{
  "num_key_value_heads": 4,
  "head_dim": 64,
  "intermediate_size": 896,
  "hidden_act": "relu",
  "norm_place": "pre",
  "norm_eps": 1e-06,
  "bias": "none",
  "tie_word_embeddings": false,
  "init_std_qkv": 0.0389,
  "max_grad_norm": 1.0,
  "warmup_steps": 338,
  "schedule": "wsd",
  "decay_fraction": 0.855
}
Each number is 128 + 24 x the weight over its row's rms, rounded and kept within 0 to 255. Layers, rows and columns count from 0. The size above them is the row's rms in percent of the matrix's.

# layer 2 MLP down (transposed), 896x224, rms 0.0581, rows 480-494, columns 112-223
size [ 45 113  20 113 144 125 136 117  22 123  41 113 101  49 118]
[[158 101 149 139 112 113  92 106 150 163 111  81 140 119 149 183 133 153  65 142 147 131 120 138 145 132 142 120 100 122 106 167  88 102 141 124 132 148 111 130 135  85 123 104 163 135  93 108 137 140 113 125 169 166 130 126 175  89 115 134 119 102 171 141 127  98 171 137 118  58 119 119 128 146 109 129 185 104 164 115 125 137 165 122 112 139  70 136 157 125 138 137 124  99 136 158 139 190 113 144 139 119 119 140 110 118 154 159 126  78 126 129]
 [119 148 137 117 175 108 142 137 154 116 150 121 125  95 144 111  99 136 118 147 196 122 134 144 163 145  93 140 106 112 123 167 118  73 127 114 112  97 153 141 120  80 154 133 130 140 115  85 131 130  84 107 104 128 133 139 197 137 113 117 144 136 110 134 144  97  98 179 132 162 141 174  94 144 131 120 128 110  94 117 108 114 172 117 151 126 151 140 112 129 144 126 118 100 128 153  91 148 115  89 104  81 143 144 124 102 153 143 113 124 133  96]
 [128 114  97 115 156 129 103 131 123  91 132 118 153 126  78 116 129 106 104 151 184 119 138 130 122 105 137 104 144 136 149  98 124 104 103 117 139 114 110 131 144 156 148 124  91 133 126 118  92 171 137 116 138 122 153 103 140 157 152  81 134 108 105 130 115 115 125  88 135 106 107 113 133 135 157 127  72 125  51 104 145 129 139 102 128 142 136 135 143 111 137 139 119 136 130 149 151 113 144  99 120  99 136 143 182 118 113 126 142 157 123 104]
 [126 131 141 121 109 119 107 121 128  98  34 147  64  78 155 156 110 113 125 112 186 124 130 144 137 170 158 148 153 122 129 143 114 156 156 124 153 127 130 128 121 141  91 110 112 113 158 118 137 135 153 117 125 137 123 135 198 133 102  91 112 125 125  98 159 173 108 131 137 113 126 162 116 121 155 141 109 132 126 189 124 120 138 127 129 120 138 153 134 157 186 118 128 133 116  89 129 144 150 119 126 125 117 175 171  82  91  99 125 156 127 100]
 [131 112 132 135 132 141 145 101 155 124 108 100 135 151 131 130 122 137 132 130 255 147 140  92  86 140 115 136 148 128 130  61 140 126  90 129 153 127 125  93 151 135 126 133 114 122 137 131 101 129 125 117 115 133 144  95 128 100 129 133 115 149 180 109 122 107 131 104 122 129 133 153 144 148 124 149 133 132  99 100 122 118 127 126 116 128 105 128 121 125 112 142 140 135 160 111 136 115 146 127 115 132 131 158 130 128 122 123 109 149 134 158]
 [106 104  94 133 176  73 146 119 134 125 105 143 170  88 136  92 136 122 139 114 135  97 194 157 155 123 162 135 127  96 148  85 106 145 144 146 103 157 122 135 118 147 145 121  89 165 133 159 153 131 121 154 146 158 116 127 114 173 115 158 108 139 118 132 146 135 158 107 147  90 128 129 134 129 165 126 125 125 144 130 142 127 117 142 177 157 137 104 131 113 111 137 155 107 157 150 120 152 124 107 155 134  97 131  95  97 100 110 121 123 107 130]
 [122 156  84 146 132 168 150 109 141 143 105 112 123 120 112 131 121 148  88 137 255 132 141  97  42 143 132 150 110 136 115 106 114 126 123 134 116 152 127 112 170 138 115 147 155 111 151  94 138 116 129 120 128 102 113 135 129 106 128 124 116  90 149 140 169 115 133 137 112 128 123 100 122 121 133 172 139 124 133 134 119 117 109 130 148 112 121 121 122 102 116 121 120 118 138 111 126 150 132 136 143 130 124 168 126 151 145 135 104  81 143 151]
 [146 125 135 152 150 136 136 112 134 148 121 117  83 126  90 160 131 185 113 138 124 171 145 149 128 144 144  92 136 115 142 138 107 134 156 140  98 106 112 136 130 113 117 116 151 135 168 122 111 161 145 132 114 148 111 154 142 109 114 113  77 122 132  95  97 154 130 154 132 125 139 146 114 112 129 118 118 134 119 121 139 109 103 173 117 109  60 109  89 169 116 148 141 115 136 104 179 123 121 107 133 114 169  97 120 132  77 102 139 135 108 118]
 [132 110 140 130 148 112 165 155 113 137 128 144 159  95 135 128 143 155 122 114 152 153 146 121 178 121  85 158 118 139 132 160 130 128 144 128 164 124 108 164 147 123 146 173  47 122 110 118 115 143 152 136 147 134 126 127 173 156 136 126 147 137 157 146 117 176 113 148 138 134 126 127 101 125 111 114 112  86  87 154 135 146 129 128 112 120 115  93 162 105 120 109 139 122 182 120 141 136 137 108 150 130 166 144 113  64 132 144 116 138 151 101]
 [154  65 127  86 122 131 142 100 146 124 119 143 120 103 112  95  84 102 118 126 253 138 131 130 136 147 165 116 138 136 102 120 158 152 124 104 160 143 128 113 154 111 124 171 127 138 117 120 100 143 147 148  94 135 150 127  87 140 165 157 129 152 151 132 128 141 162 104 146 133 142 165 135 160 141 105 153  94 132  95 139 153 158 125 111 169 134 163 133 113 136 141 119 135 152 118 150 153 106 130 109 161 151 167 116 154 155  92 125 113 125 117]
 [156 116 110  89 117 122 155 135 130 121 117  94 146  90 153 152 148 149  99 115 148 181 106 179 204 126 136 157 145 132 113 143 133 117 163 140 109 149 118 143  98 103 110  82 131 162 101 112 115 165 148 154 111 131 129 119 115 122 133  96 201 127  91 142 111  93 133 155 126 123 151 112 120 172 136 229 101 140 102 112 105 161 141 131 134  93 144 128 123 139 112 141 118 124 146  97 137 193 128 127 133 144 154 130 128 111 108  88 171 142 135 116]
 [117 136 128 148 111 159 100 153 118 115  94 132 143 139 155 113  97 137 134  81 214 135 148 125 127 147 133 177 107 120 135 129  67 143 126 131 139 139 107 126 141 133 103 111 122 107 135 102 127 152 134 126 140  75 105 119 209 141 154 105 128 125 121 157 106 109  93 112 154 107 139 129 142 100 140 144 135 151 126 132 116 118 100 127 106 115 171 126  95 100 174 130 180  84 119 126 127 130 160 144 169 155 128 127 149 124 109 143 133 168 109  76]
 [112 124 104 103 141 153 135 118 155 117 122 149 113 114 116 123 125 115 156 132 181 151 128 126 178  74 138 111 153 118 144 116 123 128 150 127 115 110 132 102 115  96 137 108 134 125 154 107  90 135 128 140 126 142 132 150 127  87  92  89 140 164 103 148 134  72 187 133 107 125 121 142  83 116 107 138 135 149 141 142 126 135  57 155  97 145 155 142 114 147 103 132 157 135 132 130 118 156 152 117 123 141 123 106 102 155 134  97 113 115 114 105]
 [164 127 141  99 133 113 115 125 113 116  97 100  84 132 159 143 101 174 120 114 213 102 133 119 177 120 149 123 199 126 110 136  79 158 164 118  96 174 105 139 112 152 100 104 104 152 121  98 104 167 169 140 110 127 118 114 138 140 131 114 126 115 157 127 124  96 128 136 146 131 133 137 115 151 153 113 124 158 124 121 129 140 118 151 127 111 152 148  53 109 106 140 108  91 146 115 135 166 106 112 140  86 151 147 145 153 128 137 105  99 153 106]
 [ 95  99 138 103 132 118 116 132 120 110  31 139 141  99 136 169 114 121 101 121 251 160 134 102 151 127 146 185 139 106 123 118 107 121 135 133 123 147  91 132  89 167 170 142  97 153 140 132 128 167 118 121 139 110 147 167 183 147 117 139 113  94 107 158 137 101 124 136 131 121 140 125 130 147 119 109 100 140  98 104 131 156 131  82 138 144 131 156 126 101 118 108  98 117 137 167 149 132 136 101 144 128 153 135 135 149 120 118 102  83 134  85]]
# layer 2 MLP up, 896x224, rms 0.0697, rows 481-494, columns 112-223
size [111  49 109 156 116 134 119  48 132  57 111 104  55 116]
[[128 146 134 150 180 102 118 104 155 103 151 112 158 115 141 109 152 120 150 128 125 145 115 100 146 153 113 100 108  93 127 118 156 114 146 154 138 115 140 115 112 115 182 147 104 164 131 135 160  66 114 137  93 154 117 155 122 111 117 189 159 170 132 130 176 140 143 112 110 175 121 158  89 184 131 118 143 107 103 142 114 108 139 118 138 144 128 107 107  99 150 123  92 141 129 122 111 143 112  92 130  98 130 117 127 123 135 108 111  60 111 128]
 [ 97 126 142 147 128 127  83 108 125 112 121 131  98 115 112 122 114 130 127 150  73 156 119 137 105 146 140  95 116 101 129 115 111 134 160 152  94 117 143 137 136 126 166 132 128 103 126 175 130  97 132 127 134 152 156 120 121 141 133 112 118 136 125 121 135 171 123 109 109 105 142 140 139 126 170  98 114 153 135 143 130 102 107 164 139  86  94 101 164 185 111 139 131 181  83 148 134  99 112 150 148 127  92 121 140 129 127 136 157 116 114 154]
 [129  98 103 130 109 120 109 172 107  97 150 144 134 104 139 133 110 162 150 116 130 127 127 140 117 134  93 113 171 111  99 113 136 132 134 154 145 103 143 125 127 159 160 165 123 134  79 141 135 120 144 143 143 131 123 127 123 121 141 149 145 157 155  54 125 154 119 104 117 135 117 107 128 142 102 110 166 153 126 154 137 155 138 120 119  98 129 165 120  92 138  59 145 140 115 112 165  62 140  80  83 183 147 111 133 122 113 138 121 133 123 174]
 [143 125 124 160 131 123 125 121 115 117 147 104 159 123 142 128 176 142 146 122 115 136 106  76  91 119 148 117 156 109 132 131 163 137 143 132  79 145 170  97 121 109 136 127 140  95 125 140 143  63  91 167 166 149 118 123 121 100 131 127  95 168 156 146 138 149 122 119 115 152 171  96 159 142 129 135  97 109 122 116 133 116 103 144 189 134 137 131 128 126 139 120 108 129 142 115 177 137 139 137 104 127  93 123 137 123 159 107  95  90 109 136]
 [117 113 119 100  80 122 145 103 129 109 126 120 122 128 124 109 152 144 144 165 104 116 151 100 138 105 124 132 119  98 131 142 133 112 121 147 128 119 136  93  94 107 145 119 109 120 152 142 139 100 134 110 201 157 135 129 141 115  81 116 140 135 123 103 122 132 170 154 141 111 141 116  88 186 104 158 137 156 104 172 129 112 135 116 161 130 103 120 125 136 146 116 120 148 108 113 107 129 114 150 100  85 153 123 149 135 139 119 121 143 135 133]
 [ 91  91 109 159 113 155 131 106 131 132 177 125 155 138 150 145 149 110 134 171 126 156  98  89 118 131 175  93 143  99 102 104 134 142 115 128 117 106 136 121 141  87 121 116  73  86 160 134  84 100 111 124 135 159 177 134 116  88 120 108 119 169 104 120 140 155 121 141 154 173 142  87 101 153 124 132 157 135  96 114 139 112 127 140 152 137 103 143 195 158 107 104 105 143 147  84 160 136 109 111 141 139  86 127 120 127 182 146 118 135 144 153]
 [130  91  95 111 132  78 141  90 100  96 131 168  89 167 145 139 108 141 141 136 103  94 129 141 110 118 110 135 104 156 137 116  94 141 125 111 177 104 122 121  54 165 113 180 152 143 134 129 158 141 114  82 162  99 102 113 114 135 138  99 149 122 113  77 122 115 150 162 135 136 112 130 134 102 121 131 122 144 169 104 122 153 133 162 133  92 113 140 130 113  92  98 110 154 128 100  99  66 142 105 120 126 145 110 142 157 168 130 161 106 152 153]
 [ 91 131 102 159  99 166 117 157 167 118 135 123 147 162 102 129 149 109 151 110  63 148 150  94 120 119 126 111 120 111 143 108 133 103 130 152 116 156 129 107 107 105 119 118 145 125 131 173 138 125 139 136 170 173 198 153 111 118 141 123 123 117 175 137 156 184 158 153 143 149 114 145 119 114 126  54 123 183 159 142  98 120 138 144 123 132 151  95 147 146 123 146 122 133 115 112 163 134  99 112 119 129  93 110 110 124 117 130 103  90 158 157]
 [136 140 160 118 135 152 125 104 150  89 138 118 148 167 143 136 168 149 121 111 111 118 107 129 127 113 111 117 124 102 106 135 160 133 147 122 131 119 164  94 117 135 142 129 115 104 170 139 115  87 119 124 156 114 135 145 115  76 152 162 113 101 138 102 168 143 120  90  98 192 120 155 143 108  84 129  96 125 125  90 146 128  86 112 134 131 110 108 148 135 148 120  99 123  86 139 118 100 135 136 114 128 143 132 133 104 151 142  81 127 149 182]
 [139 132 117 133 108 130 106 121 124 159 189 151 111 136 138 120  74 101 163 152  73 155 126  87 129 124 123 105 156 100 153 115  96 151 117  99 153 160 115 135 149 108 144 119 158 133 129 183 128 109 154  98 152 128  92 149  97 119 125 144 129 106 146  97 152 199 127 139 169 153 117 155 140 141 149 129 145 125 133 159 108 139 137 148 102 140 146 150 137 140 110 142  81 130 125 108 118 122 125 108 142 112 130  93 141 137 130 124 146 123  88 152]
 [122 106 128 147 145 142 100 131 162 134 138 171 139 176  92 132  92 154 151 131 128  78 136 151 127  65 123 114 122 141 128 127 114 135 169 140 113 109 128  93  85 169 129 145 160 115 157 128 145 149  81 109 172 167 136 110 115 146 170 137 115 114 100 122 105 136 143 130 134 167  94 122  79 127 151 138 112 132 162 149 145 106 141 130  90  86 159 117 123 130 147 144 124 139 137 103 139 132 142  94 118 167 105 119 115 122 146 134 100 133  97 135]
 [164 128 118  77 104 106 138 174 162 157 131  94 152  77 148 117 162 137 134 141 114 147 149 127 129 147 144 110 143 148  94 147 151 121 157 115 125 154 153 142  96 129  81 141 166  63  98 126 146 101 123 122 157 136 150 148 133 147 117 128 104 128 145 157 152 114 133 154 159 137 132 110  92 180 102 154 156 125 105 131 130 104 129 102 106 161  98 105 115 135 138  84 119 144 107 137 146 127 157 167 100 149 122 113 105 135 139  91 156 133 136 164]
 [154 110  96 125 156 150 106 149 144 166 185 146 131  96 141 136 112  98 197 146  54 127 112 119 144 131 147  98 141  94 150  85 131 126 120 150 131  97 132 129 140 129 107 111 116 128 114 127 118 108 180 146 161 140 151 135 123  63  92 111 103 145 148 133 155 170 148 109  93 153  92 123 160 122 125 127 131 166 122 163 140 139 125 132 152 147 123 104 161 143 143 141  94 168  82 128 134 101 123 126 134 138  74  90 121 136 154 107 111 130 113 120]
 [114 122 134 134 149 109 102 156 108 110 138 121 147 126  81 183 122 113 115 144 119 138 163  98  84 109 155 162 115 138 133  97 127 144 161 104 105 173  98 110 102 176 186 156 120 121 164 162 119 154 118 113 133 110 138 132 111 146 111 141 140 153 134 106 121 134 151 140 116 163 126 112 175 117 116 142 135 149 122 134 134 141 159 123 114 111 150 153 161 101 144 131 120 123 152 143 184  94 126 114 143 173 143 111 133 143 102 150 141  96 107 117]]